config = dict(
    n_layer=10,
    norm_eps=1e-05,
    beta1=0.95,
    batch_tokens=131072,
    train_tokens=1243000000,
)
Each number is 500 + 50 x the weight over its row's rms, rounded and kept within 0 to 999. Layers, rows and columns count from 0. Numbers have three digits each. The size before them is the row's rms in percent of the matrix's.

# layer 3 MLP gate, 1344x512, rms 0.109, rows 1276-1343, columns 256-319
096:516531493451492476529531501479479506446463478461493509448476548507490519534512506395491522514536483499532505491564496476521477586482500456569537419395514439499485402553446550446546614494506536
116:509364534438495571588502502453511605470509473414632449441498447434565537462522466503507593611493474548540522418517518567566494616451510419465553486503571420486513451525521520377434500512452550
098:506489422440486487531470423616441421510476512608515413556573539515555505577527535496370578594486436446530415528516511552552482471473411498427432465532457413535479519580448480502485463475527508
093:522450552523490439435455619503408563524505560523477584497567522453462593469454458434436471549470479519557437459329621500434549535516557504536470494447489496485525528473534490569541471505474484
096:475508585541415468492540551450474528553484543501449495546468554481506450386570496427486444530486460445456497563520446511516580484446483450473572557438510473580487470520521606468502530612500431
096:514445538465497387546509598516497574459463416490578479513473480500549515478596509540491534538549568527545573531479437476547480434451470524429475468494514579498512479449559497575551575521454374
096:486385495544485512511463405491458434555535483509471428531542465602491542551427520529441479554491454502466451456504596476531474562531430554498536484615451545422411558515528573469470555593560502
112:467508549622482593456503428514473518543541527495507371600504493503499540510473467469557456438537602439446504507479415603546573446529484510518497393505468542484539493527533519557539463402390574
097:415461505537521501505561465487545512422439537515465420533419517609470496473578511439504515491474469470494438520521391469526468505415470511552523550486494596527492510492522573473441433511505576
110:505538558554469482547481445526575434534512501499511409482598471509466465541500451455488547434565512552556472487493373558539494576517465416498398468458472471486469504537537520593491504594534446
092:505547547430553562439511573486502565536474419553562506471469493528480519546585529538476403533423433462459471486573444446488555497464547504484538481462415558573547380476493456441642450390484444
096:485466532519483458546507462474469486585523517527507466414471619532510516549461516536541481545471495473476429443483500582479547489530540463527506487535500497503569425536548531560548495506418519
110:496598474528536590550494424525411451531485583478544471429529463471418556520434480499580483429531472524484454497534480517496549455592496483420469434546531607504562569484451537470547453444533541
083:543487506566553478430465505451554517566596411569558631545527451420471458473499461462607478508497518426558552570553588435447528501552528490528558492500375497466557485410613539485564517448442535
105:508480562496430525520494518542496518414497545488425540529528461480527576531562464488426521408517442542505437490480438446478493478514423423549533532458476558492472612581455489486483487583490500
102:500414563422489443479524511555531535427545517464454451551481507444511486532547454491460530514567601450398477467556512488569502556517488471492465551459478517465455470524399525542437502547526406
094:447451418505519491414517460485442437396499542474473431474482536512492471490442561479426481419557624478479486485560549530502510478480496517417381485416546553540532533485393535492499503541514431
102:546479522575485541537507438525511426463442376567507487498612511496552501452474553569495477587494559452500498495466596527544506402548622478473530368484543479464569560437521397560466523457490463
108:492542560479441502436402454431515579504459516579460490532465571562473535487572569534481552508495538506534499523508472474542487436380563504438568507590565543553455438499500511453475524426452601
098:473513519524475469508512518523561521479490603479473554480540387489450545453500537429486528493488544504438505493524533622449424414532499512469436462441564419463478562505432513610488539501482441
111:473482574549489520515478532481463535439513537463514478504530555502571561484549526488625530512445384498607380435537497444514476566528596497463492544516550460458569545471556427506485470536451546
097:372545519537502493529482574471484482418450481502477488513524508491568484525558446498450585502414432528560480546513513536530434440563431488552496547496521548508461528504511520534550427384590425
098:427497530511487510491417535499474516498459585527446460460523487465511544491482486530568579620444542515495500534501547475541430420591552455565546555455503433447476472500535528452536463523504430
099:412479407433530520499434466447446465545501540482570466484514518480470475483420507518522469513589412541496470590551494571503587506521484473434540518569470594473471571540472557471489465572421457
102:455400558502486465503576411451412487486561618468490598523391560427525413493523564469475481417552484529535469545451515485492503604433447498383537501531471558440620515423469529442492477513415468
102:428545450433426498440467552534371537426571550497499473453535524499398465457510466523498493500473578441507381431484538477527498534554548543564551453518608470512535372432484393526500593474513480
093:532408488537540459483468495491466525497511580506543515526489508480580444511524510462475544492492428462463499523517476461490521480538435453464467470548509516530452553488478551355490479479483600
095:498589500551546540458572487520491478433396608367519423570555445523478532493569539482481537454494462459476479527459477410465460534575491547486433563532445436483535526404541470546563536386461500
099:463518495520486458465526423502541489514510448511499543545496472544455419501445450549521504510556581511492476511544439461475456523393485529587576444475466577418512472506490517546558595454431584
098:492443443526431513479503463444488498478523440518530493512495560515491449493441470541578448435492582541513421550534447505471555511558461433446416511466510559468463471561496551497445569552426369
097:402424544508561445540528452495456494423521499595468488541546496420447524539525513567438477480443518450496565515575433524519494497564414540552493594486507469510465493489498520492542482508550577
103:437477554445497501537455491496418543549469485519466451556454475455549497470500533499536577537416474545501534598476417592474478610454440488549482456458504495530527443504435504538455565467530576
100:576531452453431523525540595500421520521584472462518477500539556484550532534411525463511570456434535468517545613459430540406601477552550377520554511500435427510531469550462528476524523507510528
099:506509536544501494477383448538554465508464448531608559428439495458433561460367466546493417498402542503559547572558431511430510477501536344529468466480462465510557549531577481468525513476481550
096:485424547483578538543521538511497507450472405493478542518521568557534586581490594374521440549423508602425397517448537553510464629513453493564403470513506488451562498493538407468527528515591507
108:567484532485435594384482628576466525504531524597519544430491467568472472442555486473485520495376528454550478573511540479435463510485479522513565460517407542495419504536527524420528488496551507
098:466498527454542511487479449519473558503459576530578443590485518458547569509519401606541379464539448500534500427544472469479571533467484533433481445487540561502441501351589529555623531476380497
096:489527493554434615442527460589561532517475505483474479498578500372448479486481465499462439555543396548558448544443507605472489464510444495520460479550440529512490411493565463484588463477524471
098:430572519471429531480532532502404521495462468525497532488543529546549495517518423529449501467388519470575354463410448498417540459468473441434422521475491441566503424424396468437523520455540571
095:437413471498459562530481487548514426489523483549520619468472555482523485491475515492524456555496537467498444450497449536553530508499514468493441510417490501410570523441509500463485450496546441
096:498492559438505538515494457503508549523479491447453479470490573504462541459583476470617507601482562453477515427485472482467508424495600569436539487526430537449468599527438399422518515518520532
099:610445542633480549520520480530446457518446493482523519627497465439455449467535526410494462561433520454460490541507480544512518442545460534583562484504579497498432487444575447510588558476456502
094:559490534524628481538495450496523543507406516519558514457593447464458497450432576483510530459546438570449587608552470392534513519475534489500421516400500497477448435479581556447430507523473428
098:453430430485485491445589490497555573430615546490512510532510394486454500552466578531475479573545638427553515624498507432505584441450580549449544569463552521531450449441373483574558540577561557
098:546551534517529518485529479468483518537510509496458578471496449472470555477560523404407451529469508575452444526404479499470483567579555546528470521541518554491605423549466446451389512512424469
106:462537480538524461505555454588520461556626505524481509528524425516518492451504530489477517515543471476550412497481519551478512473391521548484531487553423494561411528518491427469330440538482516
101:532536565539377557396458507420492477465511484551491540566559471506454474396564556581392552638520503414484441545535554577453434523434518554582418540502528524598583545554453508436517515469453519
106:521553395526546476522584502542523532542459501527525469542565455562460573493555504473530482513335504415605521505462483457516483484514486545556459587443444427492500487512429425524541417461577493
105:503502559653518478488543560569508624512532523471354453521581459500486509410515527598556532573575549452494485522445472555586517493515508485505554491516561509462510531517466589398508522450474504
087:475573475469596424471469497496446493545527491549505472439475520462576560522556473468605513402434497485566543555502499553585507586483507590451485387502529583540479476498522520508547519440492417
101:534420531585401568535592527468442500567495542494561547551486514437438502472385482492474554421510509448505480403453548498569470452492373555451449457462558598556542479549483515530468531548442457
104:574542407465547494543517483482408527545536485551546530536544542528545574547476564538482504549518449524534448408506486435464459480494504478484492475509484506431510482399480495414522465585551549
095:546515478477443521497454496538478510487468467376431594510503487564471548448481491449508559419555520499605515545632398469543500534538497436501496516482453427475494564408454574528406495516551469
091:467472481502443578527548588573529521567481615521487501483414530569453504487520501425447489482369565447485430460437458433462459574523496470521652567382415565604539518508565448463535456520516506
100:574494518458487516500456499504559483505461505455538587531503452469489496539459446565501539544481452552447524476480541497507538503507523535506578462508539501594608557453497559461437536513475463
096:504501494516444431536517363523497492493498552482541361511461452471550522574504440511458496463550513479529447559451466550496557445582461528506533520528498505440493448526498467513468503487480423
101:521483437475560478504505505497488526543424542486522596459389446579540521405446450598575498521556490565508493445416497538529514471495477496527507438543453553477561460520446515535586525555502509
091:501546483444529517636532373486538450419425511583548414541485464443507521432456513449480543476469489412428482476525404441434539464500517365545492447490394479446484611527512569490530465612430574
087:635586412391543518510600580513436429559401504475450516519537570452391441571534503507513460614478512478547544487548427436558459480471538472562474529452514491543537612466507476460529575483492514
106:453420517443496523456534511503521472649487555521477563450436499545500496505554391459452567475543580502519470515470443552523448516415471569468502545510439441541554496483525474498493546487499508
090:519532523491495472504482391517504498611460480432445470481440511553495511510524511551535527465602495585474482493484454492455611528425494497543486454498592496417492472453517583488436506449640507
096:517553521489469400510397417493603572500534482405517552563444434568593555487504475524507496468498531523446483507485528488373490442522583447513496526462492526520485475524567536508465435508582474
106:548443531470456551551562493563464438500479516497520471539517434456470411484467505451479568519458526537444483465540430528552516450554428463507531483460495423462540481524450582573535486507534493
096:576441463510487458494427558469538513513550506538513454438561451503584510513487491543514494477522562422559469432410462482552520512602450529485523543562497532487502526544471506416530474507452574
096:463486512497454539434611526521614532603539521490552564611470555400459504471497529515398587393490476558483496499565446524447457448458466491514475373467490535525500480485505623485472576430477488
102:474419459562462500444494474522464525505548509505491500559519597503516543442471569535488518393475512470520559460498512561491509498585500488418504459506579491541512555502409454454458471486502515
095:523559501497405541495488470434473576479524468493542475549455549479464543495528462466446552494528556510491482464387573458464534418515490435484546496460475596482402466522504465512530486446452489
095:487527496561508458420555431461472515452513482578533450447430561477450534500472530598458501535539477497463522438497425534513469536517499490474595507571460569534386469514468495590428564542491576
# layer 3 MLP up, 1344x512, rms 0.113, rows 1276-1343, columns 256-319
109:508475515542434432448518516492525559474517547464539497486485465533419455487504505590598503452442411469514530500427515465543519497441462550515524452545615550538569475471468580471567490469395462
110:481562422521498533521601534451490476449531523539589475491418491504428520430492444542570592499474448553572409504550403507487467460512449488469464519481608538504578433551474530430535395463469542
095:420430536556440487480428501441537601499461502402507542417433481476442465461568591501551485492463541488456467477527480502540409497470526496565514519486545610506524510422450509474522687553497506
101:479544523614572482422453540456489509561454537542551498464480423473523430501423508473429551536487451578576486537496506488533545471434499531400507430498479621493447575518437598493560521557464474
098:441597504587544576608409552494508497497532492539461468446470448467548507380532480570622465495677543509506545401511472517518512514495417465437495494503368411487478412579498533495530550472542517
090:548496571551472412486504409567518555413508390464539529554457546554569528477518526584474564434480519470566506468520341455460559463526573393461450537482501567552573413449548530526586555507553505
098:570506598439532512471504528625474457402537556422511472525396525471453530470525490397508463525520483454546530533470510417499590433514522479447409423582487469400508428575545535492505451513499569
107:522491425376459488480543445470534534495567462545483523388523393364505566478564470465474515639481383515479552563497521469534551587454538499533538414571420515419488485537564540502453476539485574
097:478438417509423533505510382465436527583451465575415537502576588506531504468444502494432600569580464546440465428489542567437476520513502527571527510550446534461508434522578455494422523477549486
104:571513371414563371497499464387468462560477597445499469483387595569596477520502514465426562568406629569520425655407451446554611471512472446467428590412381532484500383500447531525500482382562438
101:519553440504541397543503597480483526462399464491545485505441463518529492436415565470489470593508539468503551499476458551529360487517501433521545516551465549447566587461501544520550571466556562
101:456531545444478448463452457370509447477478561431507620544498454443408549579522556558579468555476608533492511564535440586487497488593523428551502442510467428445594494487477488498457480529478554
105:509453620574569459422480537492477501544519552546589438480502504506476545579503455550473505478507576493437469387509427511512589532401531465573552488584565544537599540513563392597465414472540480
086:485508498491427473541453392502473479510439517472507493538513543534580579523432495514494457443504480462543507486532522440432628491567459525454483496517499448495607513480496454529446574413506427
101:498456534524484489553597544486535568489543486515472445521499540499479340551437532565461518536544583555432471445455571557508555607492528511443445544549575436447525514456545517366556511479499566
097:558451446539544488564503481558547498464504493478501557525502505426380400475545544453509544514398485545463515527510557428485523486486537574466459471482487535448468480484472408458495530532489526
090:500437396472536473545519430606499534467476510475595472469522555544488500488541485572525421502443536526446494445523434569502601497460550390573511545492427497460500369522493483427428445505470514
094:531463607452454467523421514468467468443563464573510452445471414415502471570482507520519484430480493427466579472490446576463330465521434571475482551477487564461558563526486512503569493420432438
109:460479475489467526453437413409477445464583550500529487553445456558499467587494478535406530430448549490499570385488465425531525598531457479479506630531513481463454478653486463465513470602478526
105:435488440389436486500491442542503511495536481546544526632406528461482534551447508538542557484538550450601505586529479455516461543460516527557462561439506455487497500494565457521456511463554515
105:452490551462483523526553448535493444501505453488458489500480492490496530534497487489458509399502455487460513393490568547619430513540472491415478634491525460481520473515550523498596525567439582
097:522436452484462502414458457544509464567534466461518415550497488412488536511462383519470471483542533473420581558467570566490551540475556528451450568465500536575535501478478501468500473493518609
098:532521409565478499577451453484489480511541519516464513530469514568514476427533423556507504490572473418581482435478599449443494474535482501517420560507492416476425482492538543468544527514528465
094:554450442586469502438511486515525494469483529524529550531489504528526553555530461501577429456504578560417517444510514513523458545465385444497465542461488548504495471514430455463634587435534555
102:488470478488501488535568414546507504471506579411506557574559556464482512552424510484495465497459466502483477454435535596453561573568528537529521567538400643519523531487456589529508487585446530
100:571533466435539441505525536405551519515531469459546524454541526511487508563455521460621506517492501490565474404533508430479569542493466464560452535533498464586557404499526535519559600506524554
095:445470457461426538431476460484536479470561546532498484535514585501531446465430530473549503554527510529417458487565409496557452488598440408528458401534520506438456506471500542353442543363483518
098:485484510554547452470522518492484453565469473383504425461454532427468431534502504490380534459579390436509514422442529550435487537530566504523482451534519592410499474466429515542615561457461514
097:414517586624423512545489571474494513455475482487516456491565484595475508530488477508483463508517498473507575474450507549522524526482551530470490571524535518473610558544456487415449426523472533
090:483531611498466476517547524536521524499515561423545466472502470514477562490420492542443575545483529406537531501454553479458501530448462526522515474506434529489521610538437509505509373467508586
097:535438594559484388475468412553628476514545538448497435500549600465566371455453505430501392544421559466458584390437431504554593545518514514458427542413487395457575540442532553477608448472506522
095:526507515454391593449467452581481451497466470496545536452476524449491501516570486419494521531517438553483524443401534502529503503502508504441512529503524566503484553472547455546484506524496529
103:489535436467534521480587533531576547483519511487537569527510449542526491498652488592524518568521490404469497561524531452456499517530403556511465526564529415423505497555505504560477574501434544
104:594468607540556454548534518527373507481532543484492572573560491566390507476433473473442532495493517482580414484544459518528484509520554488511507488529525525468494578494374463501480535459496461
091:397470520387517474453470455471478584488469482491476538457483425390556487546496436516449476437562527476510513494570488523491566512429579551486477448441464464475488488511486522437456473441555538
102:547496441586524402522540401461473440563554535496481498457597458445465459465538534500574367550514441479421486575472596509525567506391638505502441509488563477511558539519420544568457496471505570
101:443394557496447455489605395595451499525541507540553447512517470439609520515529450481430458577448515549467345436544472443516541544472530504517387509571481595458517508526471611422491485537428515
096:519456477517437483478462512433510453409532522526496454550452535496567433576500459482535591477486524481564429461502590533472538541561483531418477486503453531624441449524583510483510459470456485
101:483488470588484559418562494493568546513494483445583489501574423530526502531479489413626394487457480444468456544523493489623543475474465493440444573449479578519544536555574510555519464468519505
094:471565477477542498427557529570424477482495460388538563482518506388482523578511592527589443491492485414451450480368385541566503527500477502526505499464542507389555392561511422491613469368550511
075:453407473495542444469518422444546492542537561422507506487503560461492541483599461549545432514501446466465498508478481534550552469594588538444512538580405609532477529546443451431524453498484498
102:497431478497470537499568499567581518606540494506513490533527450503472548508458457497434488443596456599549431536479497432436443473442542513509539553483413579505544462533530524461503455559417571
089:516557499513410521481561511499470493519604594535488553601453534487537513486460443551599525458641573465519596551473445535456438508540528434466502464473498478513504486500495514460519499486587494
098:458551473599529455561554448460440554511492382462552458456545493599571432513524447523426525464555436420527426570544447558582578526535440446468459432544495450447430496495505492423444505459524469
097:526527566542562536520510486598462466571529491490619540601477522426491442428518478514463564461510548475495510470550536510478450530534462560539439531487534457460568611536447466408421526445467558
098:528509548459502480486489476539500540487471480579495563465470491556440491448524505454514532477505497570527595528566489467460497532459418509491534496495493482407524565535488515457519515486453490
098:540458511445495507547487481435523543425612504433504563593471482527479502522503468560534428446526599499450583444471526516514457397539533520412464538463554461449577567482473474498483551480549448
103:479561570484623437488499594442497543429639517487552478494516495568472561495548470439502506474536496536422482518561457445523527470560543534507502479526559460514459658448446544535503589478574577
103:502411407455507427461518466498438427491447447648516519526512499561566465502570525486465457423485401496588614469516541494401451534490490511530396483559565484468526481557483455618528507483450484
101:474489371459561442526469496498430500553414553519474504499502477456522476520473474485517516568522609483535499522469553548450471448600428434419504452551476622533494545419497485427525546590560587
108:566526456500532573621531486565490496547474450492519465544483532508483395502404536558557500520572481472470445549475471486531461465540395544497516507554419464440498474452512622500503457540531528
099:551415533506440491496489548511557522532449499497500600511508520533532415586426548543506564395414510449496509553571486497501465418446464458570540543499545595541466507595570534525451543499444491
097:510546469452468522503422490459458540525449466412393538530485395543375460487487552500483418415549464431613433484455490436581405482488428531473493496514497496567560511535523466513432532551518601
099:535543532494477460468540412447509504540481469497536502478544547438528443469503513513492467442457533485394483471456543524425566511584516588525511512533547467474421513491499538470537445481480473
099:440450492477497561524491500569550439570551467503499357491515492492515457472473507488447616538443491510562555488434481481486397431511512460550506518445415528465507480503575492535537492497441453
094:537533466527493462481639512440587458387454495443456521532487438479508472505491491532435615575460482498420468483478453522466509590487532561568533519533486454531484467476476568487454512593499500
103:502533618522510480555488508447558479494523471565584521550505555401477443543557531463488456538509477543430451487514558558434513449485504468489523531486461432610433503469514484478519451471525552
101:520523486467456479532513448547496461374527494467365511456513397538446571559518490577459510507481505511563616435527578593376544488379549481541496487497523552616546485551517532497513455428548577
088:561577467451460526445554513495548542497411497462463453425479522505424420483555556514548572520475441474447457553528559526542515488583437444563476534541416593569535544476583510490546499551464444
107:511525431605484508589491548602483497505560399586519506508562550464375563316524486458426550495554462471562448633413477584390539552443454521525592465558502450506500562476495465490617512584504445
091:545593504463503496500419492534424524579501528550494506450369447490474550411433520469574414543534515570493476576496553502468510432516436474478512425528460506414490530466548432568594555467535432
092:556587437493475531541399482550614485568545491398575601539460536464557505522595482518490488426538555545488491513500475453543477468389577491437479448515471528503472503569542455530551491565622526
113:478490503508479430521496466427538543455475552560532594425497569568598489530560481504426398471540465463468460481517431565463451517494528571533458511561595555517433523515358414515452594408457509
093:460453539449557480470465491402461499476490397483478496489468464562445485520506510544488434516442535386527516482516544524513500476426505536342553532455423517511496605579437491436529573471524512
094:407550498526365469508540476603467551549446438437547557610490515472515609541512531428480489579532466543517479520504480477523535439464553539536498525552433473469531529491595477485547566474420500
102:476489514517467424534434452519531440453442487410478534496494537449484552441509493520475523532495482440503410467429582560328521460554491501555448478615412483507480484476513566611517562455495506
095:464421431501487462452502542475488467476547543428479490483421501457428518519453550502448538580553455490581552553441517445483365591560413473490476515410583490556484507457465474497472555411519523
102:514514400532483517434568497457494508594465527532540482539575475532552478434540506416450501528508507519454521586549515549500535462474563555440612541412494591548467472438445496522471538453509540
# layer 3 MLP down (transposed), 1344x512, rms 0.0975, rows 1276-1343, columns 256-319
110:510540511482425473471436560500454571576487543531519604526519516497376451495560507523411551565478520440536481536435535500415455573474485479488496444529551516549480464398482496571499465445542497
095:573492440530455449525452517473513534406424471459523488473545621432514507483554530439531559617529508504543512497501441539481461604482487400524506439539513552492542491490474486481513569481522558
100:379522456533492483521384545536437463518474551538463409468450433505550453444516511436576511500458560510408431528465592525483497514536454601511506551488521551485558534489506549573457578517553526
098:523437497492433547574523410603549433554452522421549459507449477505455541530521500605548525465539418431459448461596499510546466516471478484494591575511485518473383378521582481455541547458486503
096:421470400507561481421503553494434531441415464434376542552441577477479456572490475351497507446443434483546542515473474483593408474495549521540510512445422445572529551535528447511407562556413519
100:493562540440504619449537496531489468432514470487457476428552546548448607501449485425527587584516519440510471440512429493416519459492490420562361456398411527476468514418532538515462445495535515
103:499440492546589468593486501542557528468456535457464394539375455525526502466581465508546468494494459542554587477474522484463492400400439571487445555594499433527400509520416494465566559588507489
110:557437444586472545585505447478503450491531503474426499622413491587501440529523436495528573438537533476422510471527548477518500466434429487484513506495523473507453543560509480582560409487591453
092:524534466439465455507451491554492495520493583547506515498448554525452495499533487467569467531448560519492458546435492480487435480465440509478449513586543522614416638457574498566447488524465578
111:519535548487579515494527463460480533538536569568503523478471466571496427472394401487525554510541531506563595538532497522521514498542419423588459561468414523521471457554502540507445497346446387
093:454488453411497532468517452582514502466585550507509451545478542450463457531526499561548543510500523390462537507419400480558559520436575608553520559530343443424590425409583393451495545525546534
099:447479526455506543472462455535564520522511373554487523449490470344516633503462497494457486529449458528568493461486467398487552474488455373610503460469429462518541507454560501556536536534472590
103:490503583407473439517541505483491487513505562484645546603544455550563546487413591438480482516439485486441535491525454505511443639503465498469458459503465447507531468472449566516467528429471373
086:444452499549388585474558502520448512645499471514466511470564552481494535476510537440466427632519530466377526486515462455598501500465478586539563409470471564471565541423517537472517525609487422
099:485465549559486489550486539533496534424444441473493479598423494396582552519500451531476518499451432480538581486513561480494587566542479523487456578502462456374507515590454526419503572474475459
100:434581492536554575421437443595532477540568536576430530567510444510561506538488498453487455472480436491532518468401423523453425546488492465456496491558420572557463467430530542501549425499444505
089:415500477498476485461458483498519504461530515433399583516536446513495503430521520579382544445417510505531460456639502543456481410513451534448472515477513412519524596496466605528464565526485490
093:517508579500479465514461655577458498530602454501448550484395452474463510411480560451491525477588476467527433599556484455546504511570444496613497455454630548439515439541489496484480534562532547
102:557629449521545556468489459568498456458547545529462491437533553450549593527385574386525615550467405469441490475544476574467446478581487428486476508423517393459544527501512538589450459504464479
099:414531513585456550538434525483579505486482477520397571551437426459426528497473530541486523602469507481505459469496574572491415527560499513553457502570629523504529524386458557489493565550527438
104:584469563487515511566472510439452442495523484516575471443525515471518439459453577457502506454483416506510490432498534520557515614460532510441550435385489601542536487544486486414497591504450365
099:504579442532568439514413598511565529530504528524519431499436496573554581505457485538529609438449520481466491475525554530428534506502477480530491472530444512536480559508576527409526481476605454
096:488501490549542456495523483460546478456539478499544514442483472515450501522548533480446547477549485452464534516455509502491484468499494457520472543531438549574448489547489537524538540478586506
100:503537472498535456589524560480537508454353504491406527616505533466448499451485482560420518513494568457443502504536523457453520534427497486555516519463429461527469456407390452483509496447538489
100:556482530499433485481453424467590524522536405534466587552515502545552496522517545462449562469493534493537482555446569541574529534517497574431507466527550411501388443558545454474490475530403479
100:499502522436517533461531539547578552504555386475512493463451497507526471569443462492488500410498474545575533441495556600582534486615550480465439472476477455532486478566560534487407571565505519
097:505527573439561470463472447481582529439533366515551501607511458588466504545521464406529389484521455462490580495490484503523417502543410455518496427417497471469484454548474517439482536468420369
092:470558516420534527587547450409537465492549448532524542412536450460525461582537486559512391631492449533451477557536501376353460493458559589464562504555518554529465425510449409442483434457574429
098:512509473604430505475525472507448416488495525456464461460464502489514496501478475529493448538503469492482516511512462513450527508512516437417467421432515551526550399484511520479518442534471452
094:515436576473438435544555536587554541582560480612527501438415456536597578522461463450540498542520528618410501462481562510623471536528544478476367527484540524461552428543509503507443577489504438
095:428448492553437497451403463502482624580507544522501544571554431395459488478565488518501348464547437512548559486487537504435569476446533492440513501412561537470458429552478444545559490469480502
101:482435522459570467582511493449380438503543514451519470560422443551477507548456473541397537652510449398447537536523527469530488507477493538536603534521384495539441508497473550529482464534438498
099:547456541463535545419522534496566463451558556490420550460595586494463461558507539622438532410522573479455453452515455477445539478538495453546517598483458562397508554437501555434549492517522451
111:506374591562527518463486529546519519542525478499463453498562516456404590538399476535486481492549569522504421373526481496493511511498417496598515465568550523548448518495569482522496557478608491
094:476492547471600463536481601537536491622529502537542434483443480545578538477487545587453430505431583549468491471500466556409473506577371444561457479623344455494428520527475491588481514470529509
112:490463434523543469550549420489495381476498578531488485563476525544512522528567491505546381538435512422540538450445513545610450462521428537529472408359572514449500475478345386515507518471510515
099:500417561493462477427487477518510428530436439541435434431494502584483481502438438413474613500464433493573420486484477486451527516463561425503401506496471564496527493582415576411430491459551344
088:511538469539496527448549403534570520488480489484401529442590487466572437534500403535552517493470464502437616569574499406533532522501587448550509464483450536419477469439506480554558477567512556
095:464550521485553413486546408607566521456546525471495498492473485488515421554474527543530550399570562542444533543485483535548434478357549462517497535453474496447512599473427558477549495520544528
092:477484511575494502536540548402503573512435474567535497501493505572368411476426472454466614552477516516478505425504526572478513513517455437537490508449474534474491482578486461474504516533531524
093:483482543498563439453537488438511453559531426466553423491507467555509506425554417625557408417496534506544519461475465510542474460548507516541589442547479418531491538531424602617451550436554521
103:538566493495419530480528546512639430594453522455505520453541580479517432542370528544514510460504399395483522501476554469456562455429462440492477504513496463490459444543538470438489362435491483
095:497533472480448509471451415503408526527613608547448465521631511486381476511480350516515424535533540561516521433525483441501461515528480525534475451509598514522396541462573494525452460531457508
098:536438491536456495511502475502583533516498522551422555556537536518422459498543467504490558543529566430580493555511553454420469523513447498581566565471527417535475497519438466545496514448500447
094:479476508471456473502505554454451528539519564491624477476447407454522454501577574486548564526575529540572496421475471585511515442475534530587601506443497544496521483461522466542540488581457537
103:529423451486514545491536489437523489533421410564422510446512550528444523454507532518629515457512493513432539486530438513581494462471496396473541523459514465468515554548488507470598488442501433
100:498524427522594485519578473524489533602567439446492450535501568414555493561490564534477517471496533483502552477541558527510405464501538535420492500395447582487461594561590541466535427535548439
099:456532585566589540481470430537624466499508380485460459466545557565433460415518466425555439518482534509515519464585492499486451488522565422498418597531564501481524538484524540521579536468574525
104:524593464481492430520434459417491505536485436509492507466459471501527491677499459462479524444407457499455514391527567510396569540477505426628449457542507497468501494479471434516508545504548538
092:497527582487600478478568494482419503412597445485486455606551564469478476575539517538505425445476463460566380488516460509541602495497526501653526577451468523441514467656518430534491526504501389
103:562481478448528536531457463432445472517531507421475498430558531421457469534477442528519541570416553465437409449495452480554494495558401545512458500452518430392504497470518544356539464476502610
106:502461431414421402473494546501488563586483583519441543528467548494526417505532475566481472532444383525469539545597532488536480483506552462570559507549557555504426565487498551461474537543477556
093:456447562524416527571538508603581528510483416566542516410533559447545465599576490547503531522491500463506556479457509573489489512545569474495561501480496520565435449508512517529517426441443453
103:589568487535433489502465547509625483532430391509536471555512432438503474525564449454497446484521415553540553545454534531456559399442507517503503537548469524505559565532546521552482472516572540
104:444578523413513483470458499570490549478522464596483507523538475479509534528498517515532562481520612560542567510421458505543486570520416448564408548411493377450453528544497476547557431466481438
094:454442482500469565547579541463564418534505443602454565455516491443536483541490463483522467552446486387487512473526498522603473468429440508473486439477512588544403532429513516457428526583517505
105:458522496505575491489496462393484440459575520547562505513500525485487523534593621537434499624511477495475631563543508488474560447449477478473472523501481557562442517410426440555582502475508459
095:455546561562522574451555526553491496486476419578488539458531562511519468488556483424501448419530461560478511503471480444580445562466558487555452536526520535510460507562501470428487526512481486
091:517410441485403496450363591557609527515538531499553527567440358574499505495489455538473552443534456506537479532519529526518565529545460404577539610589420646462470576439490439475510424486460500
106:474463427480536451535479560505458504500581570549563544527483519438560522406446508519452511563472498523489456526466406575583569597444471605498532590536612531452458529448433476619496468495460510
092:488431515447569532483494443493523438455458492444564435498449473574461461510541487519451550512547456396505465506464437519468572601431499490499506444457538519536522489613438546514489538436502455
101:577551519488491460482512507510391559470519503491537409449453482467480513559522525488493468405562594484458494486550490532525487450517537469457451516525453509557503551560493441532521505468646600
112:474534470525474529497360600616517534508563538513563552491525586494575529500458505514523548571483492451478425515545483507437548452574495472508464426438509556481494484455567543558491511483559555
097:571526522559501533551409499580482539449483465492512448545565564497558576538490483466507482476500465544516546511548449519405546592471414491504501505476456488417522542519512523522483466431584506
094:402516554480426496410506494500520596588544602525527436558585547522593512452522495461560455499432474501428546482530466476428501437505448510506425491484471582538502447539562508433506517510536536
097:511506542492444479556495486425514548599542437524539462520507536515448496542523460494515484491458525426548521437573505477434484579476397468420469460550497532500465531470580493498478557575508473
094:473497485488504507541489575553515544533490532435546399535515492528575613496520528528542484406502524469515482489550485483475600515506442477490501499396509515445471542505489503550470468630509551
097:473534416484538502482537512437500536452515536531496555451653469468456490507483536570521537502491465484605483523465520449488465540491546496536497534588497435402553492496455555474411458503401513